config = dict(
    init_std_down=0.0,
    optimizer='adam_variant',
    lr_head=0.0124,
)
Each number is 128 + 24 x the weight over its row's rms, rounded and kept within 0 to 255. Layers, rows and columns count from 0. Numbers have three digits each. The size before them is the row's rms in percent of the matrix's.

# k: layer 10 attention key, 64x64, rms 0.106, rows 25-63, columns 0-63
# q: layer 10 attention query, 64x64, rms 0.117, rows 26-63, columns 0-63
# v: layer 10 attention value, 64x64, rms 0.0733, rows 0-61, columns 0-63
# o: layer 10 attention output (transposed), 64x64, rms 0.0673, rows 0-60, columns 0-63
k25 161:123107179125152104127116116117176119124126133080110140109116127129160125155142123124122123081125120136152139104121134141171104124124164156138077083107101118177091128107139132188139147113166138
q26 144:079119097141125108115178129139142118120122135105073129097154145151116104115111175147155113141116152137104146135116074118083136137112112148110130173138155141079157150127129143108108123148165099
k26 137:132108145120166121104140136157167142098124129123076105118108178107124112138104140120162148128068169123118141115120111102118088134138182108143104153129176121089137101146130144137093134125159125
q27 138:099151151107130078118152128157139125085144146123116094098170132146110126132080151143161147118131124142058146103149125117131108139151094119149174113132126148110101112125171099140115168117137114
k27 125:132124128115124134142098130154177123106166132141129110093128134140121108130109145147151131065082165145087108104131132130140137093126136132148179141101107105102079119150161125150151134136185102
q28 094:148134103106128151136138143094139115150079159108126137115183138186157122139092172122128102175146131114114091114141148082137154131111151102129094126110125153100126128158099114118122091157127145
k28 106:120129130127127153140142164108141114139131108060116111086130150100129121166125134108083187137138111097146131123172119073140132129162154152125098131162155125090120153129158118138103128091145131
q29 134:148167110153129105110131128121088118125140140107101170152152137147122149090135151130079149133115155116140124063130077123150128105124156128159127111113136144150072098117145132159137155125122181
k29 123:104135131126122124120140128097105118126140124102107145182161119121124099116120164153117088117141101153182136143135095139148144143172134136177157091131136107131047130118122114117120103120173128
q30 124:176159157112126134094150119149138144138098160121113185135092145130158096160105123076144133146141124141116115113131137126117140141110116057140141131102137136178121089123105098137131109143093147
k30 127:111153132134058159118126127154141109124152119114180159128124095113143126177127139112119166118162108123120121130177113133127111114194103134124142139117163094162092118110124141103110134115091119
q31 095:142157172157138105123117136146148127153116119124142141092136143129082127130117170087143154163107136130113130113144116063109114140090105107175141100122107138093142136100090100144103174108140148
k31 107:124147159129114140150117102190168106124106124144127122100137119152104118107076150111137148127138122143154096116180099094157087132139084152172145123105140155101111111133107119158104144116157137
v0 111:133149168122134109118141173099113148095135139107120099134144122136100131120097092197159154156128126116149141163143121141088137131102140093146155137156122094109130097081130091159094147148141132
o0 109:120111125081105135105129125131131156172133157150141169121142134110105083124187183114131124102148123144078112119140112085124124112116111165132151139097145134126146112156084094147150153102141131
v1 112:113110136136091111150128154126144126097129147129161122110149104122177101147101155109161083129143119123124122143130121113088206078117102134151168159124111148110144132141073140111133122132126160
o1 114:126111143123162114081093146100163128161094138157109122157137098154083131148130145135120195142121147172142125109129131118111061150135104160113096149113111105127134103150125151118140108152127118
v2 131:115114091127168128116136116108125155140114128129142158123110116140118098184177127067148133106100117146138087104169136144139130104099125138139123106116108111123155139163123183074134095145100126
o2 143:090126112166161131155145145147148080102124131145131089141112124120124130141099112100074122186126173114115132124120120144146136134192070142126119140170139144129109113109153148140117090121126126
v3 117:150188123112138063085167101134164151121134125153128118129119095130117130162104166149124117141171116136110130094144099131176145104118125089114099098141135143145158115098146115134146095136132120
o3 125:117075117138142129100108134157112107163166169125142125165104132110127112118138084149112139123122110121126147174118185130131165111113092186176108140139093104099135127145134133114093112127125138
v4 095:150110109113126088139103091129105099118139164145126143123134147166143105106107160091107149138142120139073088085164176104127151114130133153105109116134139147125108121131099163122162090141120172
o4 084:135147132183156120121125150149094135165123082115106142160081130132129138151129131120124106152102134133132158162111142156123130150117092120164112158094106099170135114103162103117117075120147084
v5 129:120170113121144120139152137119125132110127184122122170134121154165097139192096144160172127154137114135110167103161118095124080125108124071131129098144111148147137143127112094144114116120117143
o5 138:108112159118133159121126108131120165151137179142099128143090137117124139093146105126141140108096154130077112167129129115153164152143110169139122114103132190128138084116155124123083135082125113
v6 135:089180137137152125105151084161142148144102131134124134117120117098145101080124140096112128144106124125094110135091096168163149089122104157131121113136141185139127115153140168110153151095129110
o6 142:158099133120101111141110159153152090106129157107141084140120090104170142170117109165110099106124133110186164100110149114151109102151124118141105130127122102134104131121149178131115120163159118
v7 142:128090178146150128160105149135134146115122122094141107176132117128139155140105113086154115120128128152097135160104138117078118166151121135183115118146127148124121080118119130121103156164124071
o7 162:138175126091149163128094173074147120122117128145129163105125110078123111112098161144113105137099148127148151117127100143095115148136117147102134090114122124101183153134134119171165134144106126
v8 126:105106128125114151175112148128120126101105135141164117164142154166155135143146130143125100104167120149101143145121168108086131160145136129097149123108174146112111107166050110147110121145141120
o8 142:152196162112111135124102087084110139167131113097088139111135139122132119130092161122129136132124142157110113134142079128123123173092139132096122108126077151126160150146164126138144102155121143
v9 116:086142105135132133155099169141140126113130135141119127089120137141152122090102179110134131104130103092116143108125118151094156109117136186142134151101130125099111122155141198106161088097126145
o9 116:134150137159147103110125127110113146116137162114139149178150109136137149180147169111122144139130157090144117091102140136088082131163115082118100119104105126160070127106124154125101109136152134
v10 136:135067094126116158111132171120140154130182092158151138166131107127098107150118138133131141096124134130163152108152062145129141104089138131161089130149121091134136125129150114144142125101132153
o10 140:128129124139153131117108072140130136139111131137193137096136149143113105117142108108122147159157118112112108142138181136095125132207106133134172137129127144085111116113086141091100130147134113
v11 120:164122112115126118132133162079109110126163151101112136149141146121140119126122103122174156142081135133169133162158133085096114132108109088153145125157094102159146121122105087158127116117115182
o11 113:126114126119137106123162120140165150166083116174099129118115150146064116079135138119151137135148163136087128122146130127133130131149135142132144140118167153115160089107102093146124147083137074
v12 124:123151107136142106150104192139132117130146176108117167101125137118159107110111128087170124126116094134155161140113122146080186093127110160138135133121113119106139157166123161108151096132122143
o12 138:131127133128187111092122134124189154118100144141114115167146088176118131145117173130115148141131158099130127097108116132081089137169128128146094143123134129148095110105146142160107106096138117
v13 118:108178162122164116134128167137126126107114184072126139131127155147125141130080134093181129126111102142106168147142158121104122121144104145138151086124096102115141149155132136079125128127128143
o13 125:099141141124151146126114145102180143150128149171095158134122090113133149125121140159128120124095198113124118129107088131094105107151129124136100122115143154148115100105149132159129119052147140
v14 151:144096119153154126164081095098105128109128100151123149190135150156109164177126121112109139099138133136090129120179124147118105168114138105106098098129132074121114128144130122155117132126118098
o14 163:107203113158131165153135109164099138136097138116145147100113135086164091095108123118100111124115129106111127141136129154112143183137121129103172113134122151131164156119146106107129086106113139
v15 129:144166152111156097110115100125152148130130120147122158155132106117133129199078159102160138139164140118130127106143071137129125083126108118138078090138122135120151134105153133115127076123128132
o15 127:105121136161160143114104155160130116153134171148160113137131094114109127099137081161121119136105121094122139113095165169133119139137060190156141114128100139128150118121121143121087106110119141
v16 120:158089143124089186124125107104118137154142118146134108137098139153144123156172091124150097114135108127138119138149154150146121134102111094091133157134140089095141159195144107116105158148127104
o16 109:121173095140123096123144103181135106113115091118124141092166112131138108101100099124113133150120109180129101156147105090151121137136146126090114154149174174124116136155133133146116120132106179
v17 126:104150095170113095149117140131139100140148146109094135110103133070183153098117120128087136125126132129151122132072094144108138120137100173144129156108150174113116090110103138115128160127125112
o17 167:164104154131154113116139152120118152062092145116127097136138090156124124135128174123165144090131099105144163085131128112111123127126164108122129104129094072138128152125148146184136127149127113
v18 119:133137109144155129092112123114166146149161156137108138150131092113085145175119100138156152122096113141137153145144084141137144104085121084134093113122096126126153164124155124072113152127139088
o18 119:109107126120153168124114138162127114100111153159164109102144093135130090123110109144085162111138138132118111121137135120125153124207106176157138112147166147097089130124124139138119129073135137
v19 114:121078152130124115138109134157138106125139108127137107157144109095152117103113154114112120110145150136115112103111129098115152168163135175175130145120112156133093077083127184130117139178139105
o19 115:139140138117153167118117176068104124114141099126156127130121121123097148146099162120135124140115112115149152131120135173073102131100124119128129122108116071099166150134111122134190128176119119
v20 112:122115117179126177133106115144113145125150106178109130132119114109080109096170134111084124085133136118156131131127151144139149120136143160076102141108136115128142168161122167109170133090126127
o20 108:116149102142115121155142083140119102110103121126158137116148131176184138167088105130100153137168124110129113089136136136119130121141148085135142140146145113145095172100142144084123074160125122
v21 114:125137143127102130112147114171175120151168097134131117103130106134073148117141126159141153120140140113152142132119080151141144117097142114131137133131100093134138205091170166101112110123130101
o21 115:117098127126131145117146140119125099092127160132179142134151150155127123135162135172110145109156088127123098135141132151122132112159120117167100127144168103123066115128096126065117151098115171
v22 114:123141109127130181156095128153134147123138137178138110141112133174099112118132173148144087113179118128117114116152134149117124111124166113087128118108142090147151155168083134153121081125144106
o22 132:140158111127107153116149061101098120155136152103107184128150173136162123144112109122100159142145122130119102126132110149130121160135101146128107132116115178126111133125156122096091069148128156
v23 126:147173090131118134146119094135115115115141113125075136084133137138133106059147172102083115128122123127115128126132162123175152139160111128096163145163142122152136182117132139130130128130108160
o23 124:106126107149110087119177117153130096090118112122107132161106124139179159137133117145153135128149128134161145121117129136124137129104191110156098169115154085142142120121146086074120104123152103
v24 114:129076119118143142160103121140086105120141126120157133152174154179164086074119154130114130114144123134087109101117121125135124138148105145105143161125160104121093139156124085159154138142115159
o24 108:154199139115121123119146089128132122161102083105098135110130132127164128147122126103178078138107122139146131160113167135113092168110138101106133181098103130134148106113139125104149115124137119
v25 100:102092141114135141165125200113146154150134104139104179118116139129145122136110140104170158109133129126168146159098108183095142103098136127141116133127125115102191126118116131144133103131137104
o25 092:159169143121150098135100120105145144114098162117161114155173121143104103107154159122093140168138130077126115081115105117109111135169120172127156123125128150166101100125104143144090136131109141
v26 110:135048139121109189169117168108121114127125088154134107124104141133167112132165082158145098119152124104162138174117125128106114121112118123120121159119144113123127136139119103143096141140154102
o26 103:156172133107117094111113118121128130121121098107133151116181136137111114106106145108139155160143089140121087103156097100147117155117163141062149137136132175141127135126094136138139143165085158
v27 129:105180128157166112138137159126112115134107141123139117101123156098164124074094146086118141135126100103142133159112159173115111102158111147144159143122141149111117100147133130108163186133118162
o27 149:129126121113111086155118145142156142116117158128082144139128085123188145147139141121166126128127141097165142088112133113103084093126152105110127140130108107181120126135117161185143103114128093
v28 112:108123133119157147159121109137108108113089171140156149121144162187157123142110176105134099110155113109078115146151171124118121110159144132094140121105132139116132102171108113123115075147113137
o28 109:113180128149123130136121120116102135173155127095090141143115131116159138137101120127132114154111161135136125133102096144141083171095110144101096118107088155192137090118174157131123098126132143
v29 114:112074107113097118200111117139132093154155142131121168159133150144188108150133130149140108120112119144130115134142087110131146154131116094136114155145120149114128142093090110131107088173132119
o29 107:157162177132172139083159125111119136106107102120124097148110117142100097088105143112141134139132086145145124150128123146132137198130138180100125136118110116118145072109154115135142149120107134
v30 114:143171159152103112068151124128176115141124093121122102097128104082090155143153126123125145161140150112131110136130122145187102141128123125110144118108138125114103161104180135087130160136142123
o30 114:088079120140111125149134171151123098104135133150146117106138122119130166134161091161134128099117091130143095138138120131141156060111134112139114141162139094142096176169100126126127144105123168
v31 128:131157184104128099099121172119141133114112156117129093131126133100150135151089134101167125123162112131143182138124158131101138159153084109148159129121101153140138137102144086118126172168121141
o31 114:102132131089147143114108155110166148159149143157088153130138077113097139097107133159156143138103149131124127124109123121093115085098154148140109152121149113108167116184094155158139124092106130
q32 079:097134127136140129155109073154134131131149163096136108078105110125128119135143078159153133136154111101093139138117159152119105111105151145143180099142166137120162104136133116112124148155179092
k32 087:149142159110105136116131176124144113127124123088144133182085173132149138110120131096092125152133139122129112102116126147130151153162145049121106157112139137128133127116099170119144119111078154
q33 064:141093145117124128103117178127161135113201145106115108132169162107155162106122084122089133153111125103089091115150119131143128123149151100128145133128129163141124096161145160141141114115119091
k33 095:136126167122113162124106117090127148132128162086129174114158152133156128119111111143090160124144101114120109081141081116158167109130193122117150154099150140144111109130124110112114115133105170
q34 041:113122140131160144132182125136159077131153106138126115142093131104126134100135126145157089114113101133128145154124154134074136132127152181145127157133109105073135116089108082119115131094109162
k34 235:139122120143152104113175119131121076129112111142136076131115094113106126145135140110156086139104154179154127155122146124099090159120051139124095130162114127105146124134137127141136133166151108
q35 057:121104100142159105139089117118124131153096146119145141100177150133141159115094108130143150128155145081120117107115126077120125106125094079106118128150169165131166154141108178123102136154107137
k35 072:122158149165143159138127110151110151147133108177130126098131126138116123100111139143131117124127153124149096125128074126118135131101098122111231163145127113092135124121155140124118077148112140
q36 066:154128139117131133108163128132151114107121116143113081134148113078111117164154101128096147103101141167165086146152158119164112144133064141134105137097090150140114110136151138131124168131099160
k36 076:129102138163152160098088120144157156100162143115101139105133158125125130152169122105149139112137124125135101151108116118113106106164124126070164107126141131191152118167116178108125140108102114
q37 073:124094164137129125104138163084140117099178099116113112147121168124153121136147098085140087147147137167129116114136157127146118126098156122162139157131162144086163098141093121102165125099128144
k37 073:116127149142128163172099120113093160180130139148109149103156122159147137101114111146115145119128148073105147131143105118183129103129149155127154103101129124134095147124147098100130112083164165
q38 179:150142117160165113129149092129115093148089104162114105130091104148084131119113165126148109130104162167167149135106131126100121158113085160141101151145097125108109138093160104152120127156145153
k38 045:139142118092162098132133125132169113124132124086152078120090122125130141156132115140114154146073125179132134143093142124154099161137123130116116112126167145151146146145144152162124144171104069
q39 071:107117106101092160127099132151148136134115166111170151124143086154170128121111134144119138121145075111109155138141143158147107122118147122094111075117166144106076168135101104098133129104119143
k39 059:139092134169131143097135098117088133132112130122151164102178105146138125133090128128120091115171106132144105135167124132151125089101125163169162134100089119111089121147116131116127124081152162
q40 063:119099147122108157121125161085126120120111150130122146063134162147153152128071131115129121104148121104116163125116167128147106089113139149144120088155126125078145154119158113119170144083135144
k40 074:145130128119135120161147114079085115178110124156148136113108131155144150115075092129117110153137120110111155134150145115159121098092173153170134088123161137085114129137129120143156096108162126
q41 051:115144136136127153113137096185160108099175153128107153174119123131155130100151134173153121110126123160140139110116131148103137142091119140123165137100132114130100067081148119117101151107117166
k41 066:118129166129101107131132098134125107085121140149117113131135152112130141141131127153149116085125133143175084137149105142126108100221150106145105092153119170146122129147130121164091149132104113
q42 057:154106161135123122115144123160160077131149105111154135181174109153103093141115116125131139138161073158130095174164137151165156152157141135122112109095136119117086135122128138096134125132123124
k42 063:127099133146125130110131130147122128105121095105139118103212112132133140140185126133085144112147113141129112114182105125163142126119149133138061150119126132113099130124103155177158118143109149
q43 056:159093160118148100135143112157148086100161096101160117162101091106122119120141105138128129172144104137109163133127113107131141154140152164136115145119182116118141118101079110143085162129113143
k43 057:166089137156104115136149115121144170112123125095128142078156082134119135133154130119114142121074131185133124112122101148123139098133101137128136146132097111132157107138123121140128120179081069
q44 071:088154135125111187109114098131110134130150158110155161119119118147170124132128129137150156125146075121145150164132140165123092110098139167143133112126133139115104122125139114107100168085164182
k44 064:103127175112102133110114075115105134126080124146144181100138112130148122145134109152144112140152125126121113157155117131169085129140177134109128103111085133093103111145146093129142136078164121
q45 061:094167117148117181073160109149117118092134102108086169157125149132178082141144156111118119139160100133154135132109137133122132130107092141133146152099144101109099143132116119103117107088130131
k45 066:105135159087077144081145130126096085101088114118117153163132137126125134162128128122117107115173124127117086127170114119159145124188136101150117172136122151118082126142139145133143104111144128
q46 077:131143126111134076145111113116141149149149147148166097062084091124101144140122097128151156103088124139141171156126141097126091161122134158161132126155109149118148105142124104139123167129160117
k46 071:154148119133146118165116110125179144124126138123147120112115086148108110131142099147157160101109088119121188140088167112118117135115145136090152086137136109141175103134154091119122159105126088
q47 062:161097134140152084159157130195164097116137146101061103163139136128134103137133127132109129141125099165134116125161133123154163131123171122152141100112116151123117097123126103152135134120084113
k47 066:159107135152156095142150156147127087103138138091114109137190120142126142101121126139089145155124133148113141141132106146113144141122128082174105140122146163124106111123118114147116166172061143
q48 065:096173069127115148102120136120109145140119134140126142136132127134164171117145139145141150118124173099103145112088103134116082125089113083139157177102146141162134138119119147105088135109143163
k48 066:092162186131105144131142106115116159123132138184105165119081141111146116148104130141150099098156153119143112140122108162122119105172104101104173121133138138156136130131131134120077124109171135
q49 062:150115163130137105152127101154121113114175140126143112131113099126131121117160088131144164138106083120127137177151141131130134148136167170139119094124106135140086072095132083142088155118156148
k49 076:131102155155120095156107089147172141129131139115138124095155082144114135136158121137111128126084119144150155131120108143128091124122153143128080101139067152126136091145129077153135179115136110
q50 055:098118136109127131148117156072112135117066164144157139112170140139145118118086132092102141120118161083114103113138134143165130096157113094121115093160129139154155155149145154119162142151127134
k50 056:124131114158097166117129144128076118158116123153143147112137156133148136102120162107156124141151138113130121151122119116115113115068105136153174115101128108084107138094119104121149079133165191
q51 058:120148121097124153119125152132133168169109126161214135121136072115124146145126104139132171096135125119130137099130139143104117132132077118120115106109146121146088152143130124095102123159155168
k51 060:095149150134099143127090118127131139144122119166151160123150102122120123154153152133151130114170094100158094138149155144123066142118118171119162097091124093160132146166105105102124121108155158
q52 076:128150100133125136165110113155116166150153170129137114130168099141159142124164113160129195108118129102116130123130116142108107159096149102125149093103128122130062098134120114111109126099144175
k52 078:123131186164127110162106064165117121127140151150150128086154124120136115110119116129128133104160125103139102163131106146114116117164115130119151090139112148167120117142135108129093145065162157
q53 051:129113076123127120132130164071113128118088140136144158092153140135135149124091139109115135134148172090124114124139114114178108079145141111144096131157117171125153140183130173134146113138135129
k53 057:126134096135126172116162155108085133139148116162131135125130147152132135114110137135118132128113153091087135148110097148141131134089126128140185159138128130084083149087156121128142075130185148
q54 063:077159147123115200078127135176121144123154125137134158153115122125168137140130153134152135099132082144118158150110147137118126134115144147147159140103141107120095108124094117080123136093163124
k54 078:091130161102101138098119095104119132112079150138154142106135131115160110157110107115117104100182130133118110120185136133112093098193151115109118129124132116138106116151127140108155153087156144
q55 063:129118148120093151102128132128120098128133113141159134160109119109106114151111158096133108159142090174115124165121174155140168161159161144147117122107138092116113157129101139078167113115112077
k55 075:147105136116157157105131152105142125138110110080133138130155123153120132166143122088075123123154125147129094109192185141136166105110138120139081139118142129131122146139105139138189119132116160
q56 051:100124100125116172154110140084121129172086140110190139102165108133142160159111111090122165108138133094121120122130114130180124107144108120109099107121133134119128167179137143116155103137129144
k56 057:104132133157141153122099095104090155153139134129146148110147137128127132136124145145123105132187117077118110161141134132165134151086142177127141144101130135121081173138127095114159086120168158
q57 050:120108097097125136116087135075109170138072123138172139104121112123116168146111111113147118081127132108114142115103109157135133095129113140109102099166142117141139158179117165120140099151146100
k57 055:118135099113137187080117126128099156155107133155134173125105126152119123143112121122141126126179105116108138128102123105128079116111121145094188121114101115127137172118125135095170129111166162
q58 056:140128146182127094161146104178128122126144110097077160176113115145082105141146127117120137128135141149123119159157132163132155124137140082130162142086136101136155081119136135131106118127094111
k58 063:111099145158147111106156116171139135092147110099093109149106146133104127108172116128145149129142171166128133128142130162116181159159120112148066145124131145139141138118097145162128135104079135
q59 060:173113158150153112114152146143140087098158079115069147175116129125112099118115148100101098169119126170142123152148144160126153121154134136154125156115138112089149103099117106145140147138116126
k59 073:151124101137110094140142167111120099125142123069128133173114104123104144119155133119108114156101143170101142112144140119111153132139135101155084128140142157121117101139116155190140110172080098
q60 052:144129100134134139140100143102091135137108110113161121123167153112131106136110141132084111166130153098141095123133146123172126104178111119113078120175101140149121189153150140140152101132129086
k60 058:127113099113128166136106166148088106143149101118142147175137137159123120133140181135106139126117158106123135118118131119156143119078100146109114154116093120114090106128144121125159055170139151
q61 069:152165171107073131150108123119161138134129107185162150117069144120144146131144138130155126103100123110132123114104128172133111126130141162139137120140078128139102103103133091135128113092166096
k61 068:112117124127126127123109123127178089143100150130140144110082150139178152152127090136153128103127111137136144123089176150099094105132126142099088094127098138130153154124100086139120157136175095
q62 065:171087130119154145116162144132112085094139069133134134162131140098101119109141108111114109182174136135139099144129159138090143143181139121151090155134127127126126129109091166120136113135131110
k62 064:173141105121103133143095146128122129147137105085139120158114106119114142158156115093077147142076155143098117081136111138118138116135103099112091155135141122125156120129113170140133100197115121
q63 056:166131179164141123109150130155146134092152083148125098157094129110082114123158138111144103157119150153143135131140156138096160140128142138124185159125144102111130071086099120133144131119135130
k63 057:152114140100118097145113146162172113128136128086129103151079154110094128119177125089162118144077118149103122123125167117115141134153100084130102120150151126134169131135094140140131150135088103
v32 070:133151156125145088131125075145090100157164152103107152148093134114124143116082105129133129135165149143087160121128112094174126109124128132124108147111108135137123117134185070116099135153114132
o32 057:153100098155124152133130122091123157096091104172100107118146194143121110141117147122111136128119127106167126097124151116097124153168102111121119104183150129120114123139083134167155104145141106
v33 069:146116120173155138159150119123124152120149074140129131089108129109074106107110092157128098142143130097191102132122171155126132085110144125172167104150149122129132136117141145117127108120140158
o33 063:111146143090098117129082163119136126144130111118140110142127133147187091154115141130126145113091065151096141130135113126146155165146129163139100103108124115161131162110171123144138158137076130
v34 081:119140092160134112139122138151145118169138121105128136102109123163112165068140131092154181164110112126119107143077156155111093113120130125162123100112136117114144144144122184087161125127119119
o34 080:103145140108153153101149123121133124121120122136119151133151119071163119128123102149116107113124077183150144161154084135122156141117108169109115152121127115129141121143117065097113168147108175
v35 063:121129154109157121112129101101099134145118118131103099120148122176112121137131112142160149111070091151162121161103090145130172149137155111091137117135151118125092121095130107090077145152089121
o35 061:120146125146127132121157126143140072125115122099129136158108127128148128193125123167140094125168101134097125125122169147122083122152098138146089168143079155151106136132126138148092080142109124
v36 073:114092099143117121133135140143128100194147125108114105110163105137145129147148153155090166142057139135143103131098078092149121116143128139147126154141108095122131118102154136159100132137147162
o36 062:113142128125135132176112146122163138159112137153105143095096126113118188111094102130116127122150136145083157128152150138095122121082093169127130155137098114076147133141144122144156138148074115
v37 065:149113154125084104108135123076130149116111141152152120088112144121173076148126105105138076140153096140174135125103114122135163127148165113133140121166152108094104110168098124127153129144125116
o37 056:104144145134129137125095094137113160127123115099150156142143137164152154169118085142137138125098136090119099156146133150190101104127127095110116103090101150170108133106103174137113116112123168
v38 081:114135155125169101124150077146098127138139156131083123113116129124118165077113085135131128106140125121092141115122149151140093137152147128091119110150108164168123100092134120172110160125128180
o38 073:158124109142129185105141163080142107130116107132132164120120173178123116148117135113091139146145118114142104140141131093116158146133117162151095153132126107103137137151109160099121065119108089
v39 076:116132115169153129111084149150130108108154116136107112171096118191097108084111139143135112110171143099094160139126110151151115116125108123069127142127090123113163114136104130172133146127131142
o39 073:158080119112124134133164156143127117097158155130160111091130159092089105101161118124111141116108103122120122102143151087103129157140127134178141150136115139095153130144083122118134141134194105
v40 079:143121094138131137152139117119150113155149156088158110124160099164085114131182145148112132142114115127090160090099144073127140120119142141128090149122133073123126128158152115110156177148133139
o40 065:143106140116139156152103116172181145131137135142078141130104125081119154108111129152132150127112121117152099100161110155074138125127146134105191151144096113132140096152094108125138148117087131
v41 074:105098119139098149137152159102082156115145134152114177124138125137116112096118108135165139118095138134159109148153098149101138094126133125126123106162066071124153123131127110116095145134105176
o41 066:128117160137104141155095134138108081103114137119138109150112151128161154162129122124093125089158095133135152140133175152158137132112124119176125119068144141115124160123136099078109097175140114
v42 071:112158146123164114137157117125080125101108102157139134100136147157146151155132110085143142131165103125143149136141120171139107156116162080103147102091132142114147127161101141125120168134114065
o42 061:120136129126127152059114104080122144110156131125122142182161116139134098148159109153157087135138115114153115122093154128140128105169091139141120152122133151159103141103123141089139082106131165
v43 076:100130135139140118122117135179123101115149107120090116138105107160094182115129149099147162128139158127092112164143117111157125119111109088119131103104129172166111118088123107149089111150130180
o43 061:144119109114139145138165140084126124130119164129133135116114128120152096101145139112093077140179115141141165080131130104088111146150144161141093129173137108090170115115131101135151126158166102
v44 066:132141127088146124121116090114136151132129142110156123152161116080110168136139153169129174172149145124076167145096162087127141141122143125127074111114122134108089102122116107133100142145125154
o44 052:114107093122152127121159125148166109121089117129115129131105135187128156111130160099123084125110171147149152102161113117099154117178160128109152138159141090130175098143127134113112118109098101
v45 073:053129149107159084106093144137177125131139137102128106121147109146114115150170124114094107147128129132114138121106150128124086127175103155134098119127149119174151121106124154180145132132141112
o45 066:143131105152115150129165122106141159153143135137132192108120132089104159114131141093114120118144124119104087139146111105130132126080147160076162158157120136077130097149098161107154130104113139
v46 077:098176114134113126116136084145128152080128164145126138136116103142117135156122094140150143169137135135104110151127109108129110123118146160091152116141134126140079077139151125080067140136131173
o46 075:144111098113145199121157119129116063146097098109100132140124148103195126125106158108113130150136136125160132110139137148131116133162148070153108134111133136126145146080130148127139106105128137
v47 074:124091125150151134127128121112151114112147102147129131110102141161110135086174108116129091134131131117122117116114166174127134120125151160129158114124186120093163145149062145154175133148149095
o47 072:128155151093094153109109150137138148127111147110173166102170090111127082128125099115142144131132084145116112135140103079144121155132117132140134118091114144178119115158101137121105170102128172
v48 079:129084164122115155129148090136106123126115125173101163110137144112115089123107119106132087152122124125136131165130113111146180139100173147167189176142153132101138135131115125127156104126124094
o48 075:121159121150099115137102137116097153112095111107164112143140105155150081121121103146150156136144102107127150119131135112150120139144092124147145053104100161182118162098115139171111144123142131
v49 075:135141169140146088144116128150118112141162122136089095117147131168143192090092148167121123155090141144140120142116099092136138145137124134130085111141123123118120094114133090149075133133144168
o49 069:123104113128121137130137140129167152147089126125145165105102158119117111150082087105099095130155113112086149118137138145120121097131124141109107166183115093136178139151152132157157105172119101
v50 072:139092114112124140139139103106162140115155153134114116120144131074116116158144110194139167084149150112159078128124119108148097135112139146137094094137081132108103132143147182142129134119148119
o50 065:135163160123150119112132132097150138145118096162129124114115133148113173135088139102143129144062098122128160140142130160115139113126120116165157166086145107135143105102179133118138121086078108
v51 073:143108142171155122159147087113108132092155084158100145121113128142123168130075144137142114122139137110129125165118106175135149158138161116127172084153145145109101119092124094126089133125113113
o51 068:115138109109123116104133163121135093133084125100133122150123153183167055146139105118136134161127107135129159129107159094147132113175099151160074123116110120157129151127152131152118109154125122
v52 071:146111133108122147106115164105125156103102140107150129126132131100149097149170106098143086160128083142124081157157122139147109116100134106160164143153167104143167144176118112095147141137138101
o52 060:099151167135122149129105109135074123120145147120116127119166116129144163140127133135145136092161107104137099101107113160145094135120170124099135101096095147171091122102147143117132117103153198
v53 076:118129178139140092149138117135118155103163117173114148122117138072174104102124104135169119159160152130125122150118108158139126133109136104147146106143112176100084095112147129142111090125139163
o53 071:110167088114117158101112154100108131134070115121163110115141165201168129162101109114100121115113114105121138140111132114152146105156127118144093112114150142133153168096158135125139124110154135
v54 068:124182125110143099137089122131159143139151130121132117149129125125109126092108158128138147135123117119112127108144189109123133152140111088102114111172103112166093167089115114109084145129139193
o54 053:158069119099143117159182130143124117117132136113131107153097150120130142132131159113071150119136151139114115105147091137131147139135163157122088132166143090106167097169175139125115112136109117
v55 079:147134136108128099123163153086137141139101108112170136098132124085176099177124099117112105120132134146143086142159112159124125116144144117166156117146131135114150111186093119141135145158140080
o55 066:111154146140108147128081094115098155142153154136118144131178124170130164167129103107124132105117126119107104126102145133179115099100124109104143124103123151156095105114132171095145130101103179
v56 073:121143083134113116101105135149152105161144094132182105136095109128095134146158107114145122109129124118125123120122123167174129096095113124122081093144150175143142123127141174123164132093164159
o56 074:126142149104145130133144171104140144150140159141112106101152144109135147104109172142104118104111113151136062125187098120111094140127151116122135160087138084123162112126145099113163168127104130
v57 070:108128096098102102119151149105134122099126087132146138119116112092152130155139124079152114120122079143141078136117141162167108115098158112126148109142156115151163132144061157125146113163134119
o57 063:099152169116151148123110107091081149155126155102128138121173116145161159144147130116128122114186111123141113127142116130142093155114136123124109127102117152166075095109149112084130119100126175
v58 071:114141186113129111147125063123127108102144133183125134121143128124082151108097115132138075168140124098156129114094113144109154146120155142162154123168163136131113111106141144138114103130151158
o58 067:144147090120082120143141157147137151148078082094156127131118144141192086135093135129137129172123115130112113121141127113160161109152123098128103102105123132163144173114158142157120109126105122
v59 073:116152108172107134137115084145112123088159137146155133100142140136126116163153111139158094154136137099139121146136083091136092162139133156112148112103071144155132107156136170107154146164148121
o59 063:116129092098118182114136125105157171132159125130112152154120159093165139131131089122117155156107088102138136093127133135123140125137129087160148155106156142122104139065140127110161127079115134
v60 070:180132114114107126129101166157145127099151150116126106124136138110159109135100113110120097151176118122154141165109160121145125130106111113174164137178105165104107118154120115079148084131111143
o60 061:081135124132139110112128110134064150129115118149156119113119138167158122105157121158124153116075113102119123098148075157134174102127137102111121112144121116157122143108138131155150152145192143
v61 082:097112134149159108157151109153115154088134134143155092137169133107121147128140123105144111140138113124143095153119153094154096144123109117143096132109135217150160086128105144105106146155147125